Each number is 128 + 24 x the weight over the matrix's rms, rounded and kept within 0 to 255. Layers, rows and columns count from 0. Numbers have three digits each.

# gate: layer 4 MLP gate, 512x192, rms 0.233, rows 481-502, columns 0-95
# up: layer 4 MLP up, 512x192, rms 0.239, rows 481-501, columns 0-95
# down: layer 4 MLP down (transposed), 512x192, rms 0.143, rows 481-501, columns 0-95
gate481:132118151142137137126149139139138121153131177122113110124196150087103138106123150150173122092110136188136137123113156125154122099166097123143125090145136135122107143113144163132126126092134134114092134144164137165101136124109114153161136106137120116126107107190133109172114073155150097106
up481:181121137129123192116150179150116113132112091174132134141086113113116138150142136140068164116185136133102099141118141163123165137091119141164139082118092147142176111104184096127140101146130139119121138114147103089139145158150159085146124099112078157098133149149130122140157100146117113153
down481:154111150135098148130120124112145172104111093139126140161134126105177118121134150116081093105128165129114086148161145139080147129081137159123095113118168121150158111102142105134134132117175106132136081164149118101172112149127114133100138142122082082119113089105126103112136159142191134145
gate482:156135136117102130133125114149153132104159141144105138167107114127095117130149111145092143128119122107121203123093101118150111138085104146104098173110168126128086158095160111152106093149090115112140123136116085134127142093141147168147130133099144159126110112172147123095100146142130121125
up482:099120183095138166120107141124147157143116126122131117111135141148172156107072166141116139134176122150110165126136125123112107126110133110131135127111116110133083067112094127148148081056099098085102150080090153091129121163119123150117106072129102159122136139109117126152146190158117131120
down482:119157143115132138124128140160133149109098148154159139125108111124128183148082146102102134107172098152089097109115174114135118128160072122084107108125111135102122113171143128103091116137083130143162131131139136148086154175105108118102139147106135121115144087093151117120166125133107092143
gate483:147131158153133110139142113166156156137113116162112128139180153116129104110166135140078104132140101108165135121139152157109093109123125140101139130126171165138151135144147146173099110110131102121169168169099105098138100141144135153118143120137127124074159126127158152098084118163101074127
up483:123117101123170118149173101109095149120140126093129115135078161121137157154096135080084137152128110099088110067135104077139118129121172176128142166189167114135130156165168127126149124105130134095119104171167137134121135142091109142130171109129124184161112121107122138136144164159151135114
down483:125145120132137142125127135093100122172119137112137143083044118113137101154113144102070114136129163115111101104163140149134110136124156130173117128125118138100132122131095154120132160104153139153155102134075119156095112137130116130143119140141141110181096121175136128132158155124140122142
gate484:132065097125072207120124106079100152085119165114141126111117166127127139089180133090133165140134111112148132121157133132066099145148120131101135096106171119131100125162126155163131130092156084113140106148119129119126057129139145119127128133107115149118126124147161133140147095156136127095
up484:081128125147110115120139168155132059132138136062148151132095107100089134115119127121194106147099151121091087122118137072135103109108126171132099120159160120099114123078129078110090133133152092129087121066147106136139167132150145162124116173141158125116168128130093134171100146133113121097
down484:117148167078086114183126109178122127148118113109140099157113119129155139161150078167110142140128106188104099134139121105164126176124127133111109076140121144139145091098110144097136104113093115103152156113124155109129124128100119136099119121133093155113091093131123074127103120125140123132
gate485:154167103099127129115155121124158135130118094164091127138113099181154168140130165160157147168136131129116098131140094161098097123131147111127127174137140129132104129125134108120117138108106112104128110083146132098110092106120076133124114181109144126104111107189150135155116119128162124128
up485:142117126113189120139142167142145181155120151147159109152125130131135090140104160141150118125145120161157141141081113100136121130130124139117159104169129091137091150128131117155130136132141123139116121121141137115131110176146133144102113108156122086113100113080101122139163112090140117106
down485:139104117156117110197133153149146132112120153151118114153129139154114110155108079154041160150137135134083123131087137180097087135121109131105118107169097129160136149138090126091087113145157102127141107109123131115114093104097133132121107135137117118123094086134132103126122140122098115128
gate486:098087094158148174099137132112119179090146165150158156138098149114104167159133117123159103115090161162089157118156136095133129113134170086093121102144136151093089128160112124141114112120131093128126191097168117085144132127148070065092121123144111116134116127166110121129107129134117157088
up486:144072180132101111116149105177160089144113158157139114152147143111101130119144149137133117159151161126138145204142114133146151151126125081115093143112128114177121106141106149136142137125115148118107151114112134116178177099171158162118150108152140120190134099116120097136137124114113176162
down486:131104137093151124153118130183100128137099116101123126107155133120134149107109116139100117096146139119098141165139104120160095117102132142105156153113144100139177109085117160157139098130123120116105128153126131158129153121125109171107113108139121143136106138125162130129121142135193124126
gate487:092108129148152130103143082120152116120119116109188090153129144150123132127133138128135137124119118125090133148112163157119118130143136140193116127087113140071139123097087145125138130134123133065119127082125152089088184135145136133130133164133153128157141126123112102143120139121114101117
up487:100139103130084125124140150142119140135160085128152130181124119105124126096080126150103101097096129146146129147138133136133153133096181102134131138107137123139144141108107153155103121115120148123152123154088161142148139135098124169113160144106107135125132133132140113140137154101150153137
down487:148144148149128123115104133087116123156132132121120109088102162122108131102140175124146118121100106116108145139100106121137100127161067121136122137106087129122142130117119139121139140099130124103111118121138113096127134136200130085165125114093128165127132142158106170115112128146110153121
gate488:174134109104142170130143122101100093081157121103155114131117169113100118118096112167166131143093105094097146111108126130144159146128115138140118106108118124153106104193148128094141143156145122141153114100157112115133084084123126144117123105143109081149110123111139141134172147191159128120
up488:068107132121135134145116147120142183115148113119129126155100125142119148099155139122109125154135139153143128083153150143129150114077147154135123166140097108118145143121156136127154146127146161117085087127094120158095164168155104154100150130131114123117166158146114127096086129119117149100
down488:126119157124130162075125076153148104143114135128113156124142123129092118134136144072083110096124135096119139138137090126144145168137129132165161110093113106111113177139141139101107148124137164151132193107111120139123120101157120125129162120079114144166157115174130101129118102156124111116
gate489:099117135141102105109145120149123156125115133143141161177177128117134102066130150116130140165109128119133125159140118170169135113133047107115144142141128109146145095138149085145100106132123077137168121148145118108116112083178188126104122146090141160099102112138109141102117097148153146076
up489:140105150090167105122152110128151152173116098135139164104131112146180085099122127157112124113105098124083077120151134125130144147079127083114135113129151116138137176132128118154139133113117134123121085126107158111135115134136115128125134144113178127100162130090077132119149138159155117118
down489:133164115145138116155101112138140098130111135156131085162124123084122135118128168163105169116103107153082169169164133143127115144143117106105160155148142141131123160112125114144125146147091152137132161100131108089080144127200044107141116118103111122095127102130161107114095169158115095089
gate490:121124136116130143139097117128092131116135115078180124137177154111128132115188098145157111136108153113144091125093123150152151148158089104103167124108115124136133114188099133106094116146108114105147137091166181135152099127143160131143123110135155172193136141110160157117146111143091134109
up490:131137116110112109117117131108147138145100143124084191104093090169129121072089120104092161085154122111108137123137103075107148125160119141135136138115119101141148138121159111107058153135137119112130151122129142124115102138126130161154154116110101136107092146124146146163126122136099131134
down490:140143122112161154142123110127127130160129102169104116125132126128127188157149135138136102128101113116146173144159101134124117102115146125159137134204134114077143139093128124128132140175182120135120087127147129157127136153106116110146087154134072147124117106097136087109099130124161126078
gate491:099137144129112111115098112168136150129078120160132130130145096115105161172144144127129178140147121161136140151132172131142187150149155159159108118132095083167141088106159147130097180114125131103132141109096138132120151109121104154065124109126130096131108126132153148160097143132106144163
up491:127137112114144153091140124120162097167127160157145117151090130109131142112151139121160136155079152188107114121123127104167146103113172141131131133104130092177079157115099175122122085124151145138169138115101126144104161100083170144124077158167114101125111120154133144169127100134116141154
down491:129089142088171122110132130114142132146141142123094100116127116101118100116095079122072073099117124140133071123108141141137125167147146136124147137135122130134111131097117146136125124141079134093111083127123116085104133117132157139134151155140169120138135112176141114140081150129125122102
gate492:123114145112127128135131117096145178146130096159095128113125106126144125125148145178137086156149162106133098119111100132132126077138139165094069130148124146096155142112137147150127114125149070121139120166113094130085110138106127125096076139097108137139135108164118087117096129172147117121
up492:133149110111132121141094130160110128095158140114158089168093136135129184176161126137113100090115145106115126107110120154116151101151151123109128121118133125151139135114103096125123141157163105162146108131101155112154151097131115123108124141117107058137100151106137082148090119090151136124
down492:128166160102128145125122101122183146149193142104063162143082158088135124145125113119129085118085120115173091117155116105156132092142126087120108147109119117134131100130207142135138128189113123120109098169112164134150070124127154157126152118154145114105110103138107131122140143111116111102
gate493:121098131146169106104124141116166101110128125118143121078154128135141114115156131106191094170104158072152146160188088122106141108074132103130154119148126139143147156137111157169115098117159119102165122123101156174121196098102132168104135131106126114132125129093144151157154143136180110147
up493:162138160149142106127120128179117144106121121113190132152140134162125158161144120163133139100119120134143182102143142132077132128120103196112118150146184131108116196136108107157149165133155083119072154148119122081140125097086154146102102149091135135111123127086115148128132118194114143108
down493:125119149122118135119127116135125150164143090149175103144141137158181115129130129123146124123099112129085192090096139171107099119141050146169099122143160095143133119140132130160125140137093116180125098148172173115103109121161106101158134121114148151114140157114152114069070175125187136122
gate494:137193139088096108138111142143135130176114136139118133157150117092164115094111119109145127125164141098108088123120091150165121090098171089158159116098130128108106161148121131150091133117120109138109106095139138145137123124100145165109142118098125189141118132127125109147125162081163149137
up494:122104141119110104137125170127131113139118088142144143121129126155122105120144106094069165133135118140122119110129132119158134111146153122122114111146114104122122092121087110111124202152095120087140104134119137143148132139154119160113086134116121161123122139133113113133141153097103108132
down494:112130095156176128150139155144139102139133095134161132136134151108153147150135097123079059134145072159089121149079102122132129143116163131124122119114131075143125137120111155164131160106135105123129152127108128105099146158117145088150123120118113161098142134145107093159125123092144148142
gate495:096139138110144124135156120161139120141140138122101131163147111104123124138133126164151142114110171143140120117071073104139139167103109095146135149134042143115133135166110098157152101084114130101163110119135103150141079165113088081155088118166139124105127125127123158119141146142173151081
up495:140107183117155173096167105157123157082195106149104162118127109111122108119152145154093142146096125129119119158157111150139132126098133116155112176157136163137113117147105124098111128110136172098117147112166160118161125154155127145141099116126132099119127172103152173108104114159130135143
down495:105110111114117151129148083121132078100153133163165156131126094135112103131181140124165136130135169112145103088131067162125123143111107105151112177127123121104131166142122092164114119087162150135167174124104120157120134136096121084125095126171120162158123155116177106131115146143146144140
gate496:096108128161103109130084131140152150139125123138132164125140114137159140143122105142127149166135171116064094143124139127136115121093111187112131109124126110128145132186182115117057135126168135154117047138132164161127181099158117140095093111105168122149143078125156099103157133143161133151
up496:127174126134133121130125129105142161135105126103136110160125125128110138179122098122128148125127079091145106117175101143082101100107111084133130104170132107149138117165166141119130156104127115128100137128140153141165120129139083120114175140133174074093111151146128132091120153145134151149
down496:135171153097103098152093172116121131074112144118156154124144176141137132152148137097110109123151103114083160111135081147079122086132102134162165154184149109110091115114173116090112124119138118132136116091075152151149144135119125123098131091117119134157129147079142113128096202131118158128
gate497:182144100155140141103187141124129130172148127117125128119110135125160127118151144114155134133111168132150146092145152130118162101152144143149123114177147160140124186107118136169136148117083118168154107118117153138123169111122141087102169155112129129098128136137124109141085109144109115148
up497:123092153170157114079087131094122131143159122142097124146156110140151145130131134098115113146126145184140108148091139157161102166117109126118111113118112131106139116140106152103182083135140125126168165137126132131132121153143139118135089099129112140141109098095175147138138134158067161143
down497:139143103134170162091154159130117128168110146106119128126073128107164133123116105086146115138120133165144132134154150138111125138147124181127141104152101129163118132118091065145129143161171116121109078108139121149145100145185123145119163169086136164115143133158071086117125105149137072152
gate498:118094090158145141109095126137140147133114114085113157087148117102111121145090143107110130123125125155129132130107113141097134127151113112146111125173134155109116128140133157130151151109136128116131132121164068181151153128172107086106122100089129103125110142117143116133130131154112167109
up498:105105121176138104164119101151131132123116152104136132139104116110153127111080132151138147152113161127131128122081160124111166121124150094121096156119097114096129085137119120141140177159132134113135093102160132067074126085112129157106079116129096120100162179127097152128146095138099148104
down498:142156118135118144158120116117111131124162144113146123157155124136135124141096150121109147145142147129180098106090151137132106124142150153136147135141144102087119103140102136097119145090089140058134154103147135126118103138131113171108113101169140088133160122117171122102106123145135178112
gate499:139126142204151136122136126114152139123119172138134124132157167114140166129115074136143122159151105142143127174147094129134138113119143146104135124131125097161120135140131149109140138176110096126153127098098118129142085097112114126125123133129074106112110153144143162159143176124104144135
up499:121137159132114167105170136105133159122116128096143109139126125115159124080095132132128147150132125105067127170116125119180095151133106135139142139109119126129110135123111112140134077112129199085120139106122154086099130158124132092118146150126137119111126128159143106138187130140096139144
down499:107121132119154102152129151104135127102076125144111159084207114087145139098108156146129125134117118130118123155141125107133079162107155131131124116108133168111117119130142108110123120149122183112129127116114148074184140082131134113111128081122089089130127099131127139123133126164098130163
gate500:104126136119123128121154095157083130107124118119128139132131091146146124151124100121147154126133090114107116124159167123182159156121165119078142098170152099126135129144106121086104113152122134122140088150132153154128179098129109129144116158090128107123125128163137104103123171085128142143
up500:143131129133125132122159125116151153132150128116125102116137136116129108121125097152137168155111153151143132119107124105134151155153171134163156141164158122132082121133144144126116104134112143095130092133152160144165131132118133093141107096116073108123119133122105125110127088149135166117
down500:117156087147096104112127129121137143163136151127126151114119145147134138132141141121169176153135130124137136149161138096133099160144148144149142137106142129121170115131141153129137138134135104097157126095109154118104133130105132106135164127118127136127114135137076144137122119148115130091
gate501:128151131109136150136157142139157114118107147144132135166116124117166110129121123176135137110108163087133171063120120102158127104122176115145166117116123150133112130140092173170092117153126117103124129171147113134151098154106102138142148157109109137137110152123101126112118166140154141106
up501:093165137138105121138121136105112148101104090127118137140074093137131122167154174094139118114129104152120079145120138126125110123073137129204121146131157117114120101133107118114182166128103139142105141127109145097104126147128141108148114133072152145121099127123116135099117113096141110173
down501:127138146152119155147108146133117088138147139137082129134139115134120131118101140132175111137136162097159156145133126138143085128127141139150072125113107095146117147130169123124145093170144101142126132153186132106116131102128096095095131123131116167166099102111128060171135108146122163158
gate502:138111111117136158135141119130140127109117105143148139087125137129134102135172081123126158139111173123120116215130132132126119114115139133147123135131107129128139128133160155145117083143071159128112129159122107125126107169139160111109116126140144108126133114099166111121167152118085152135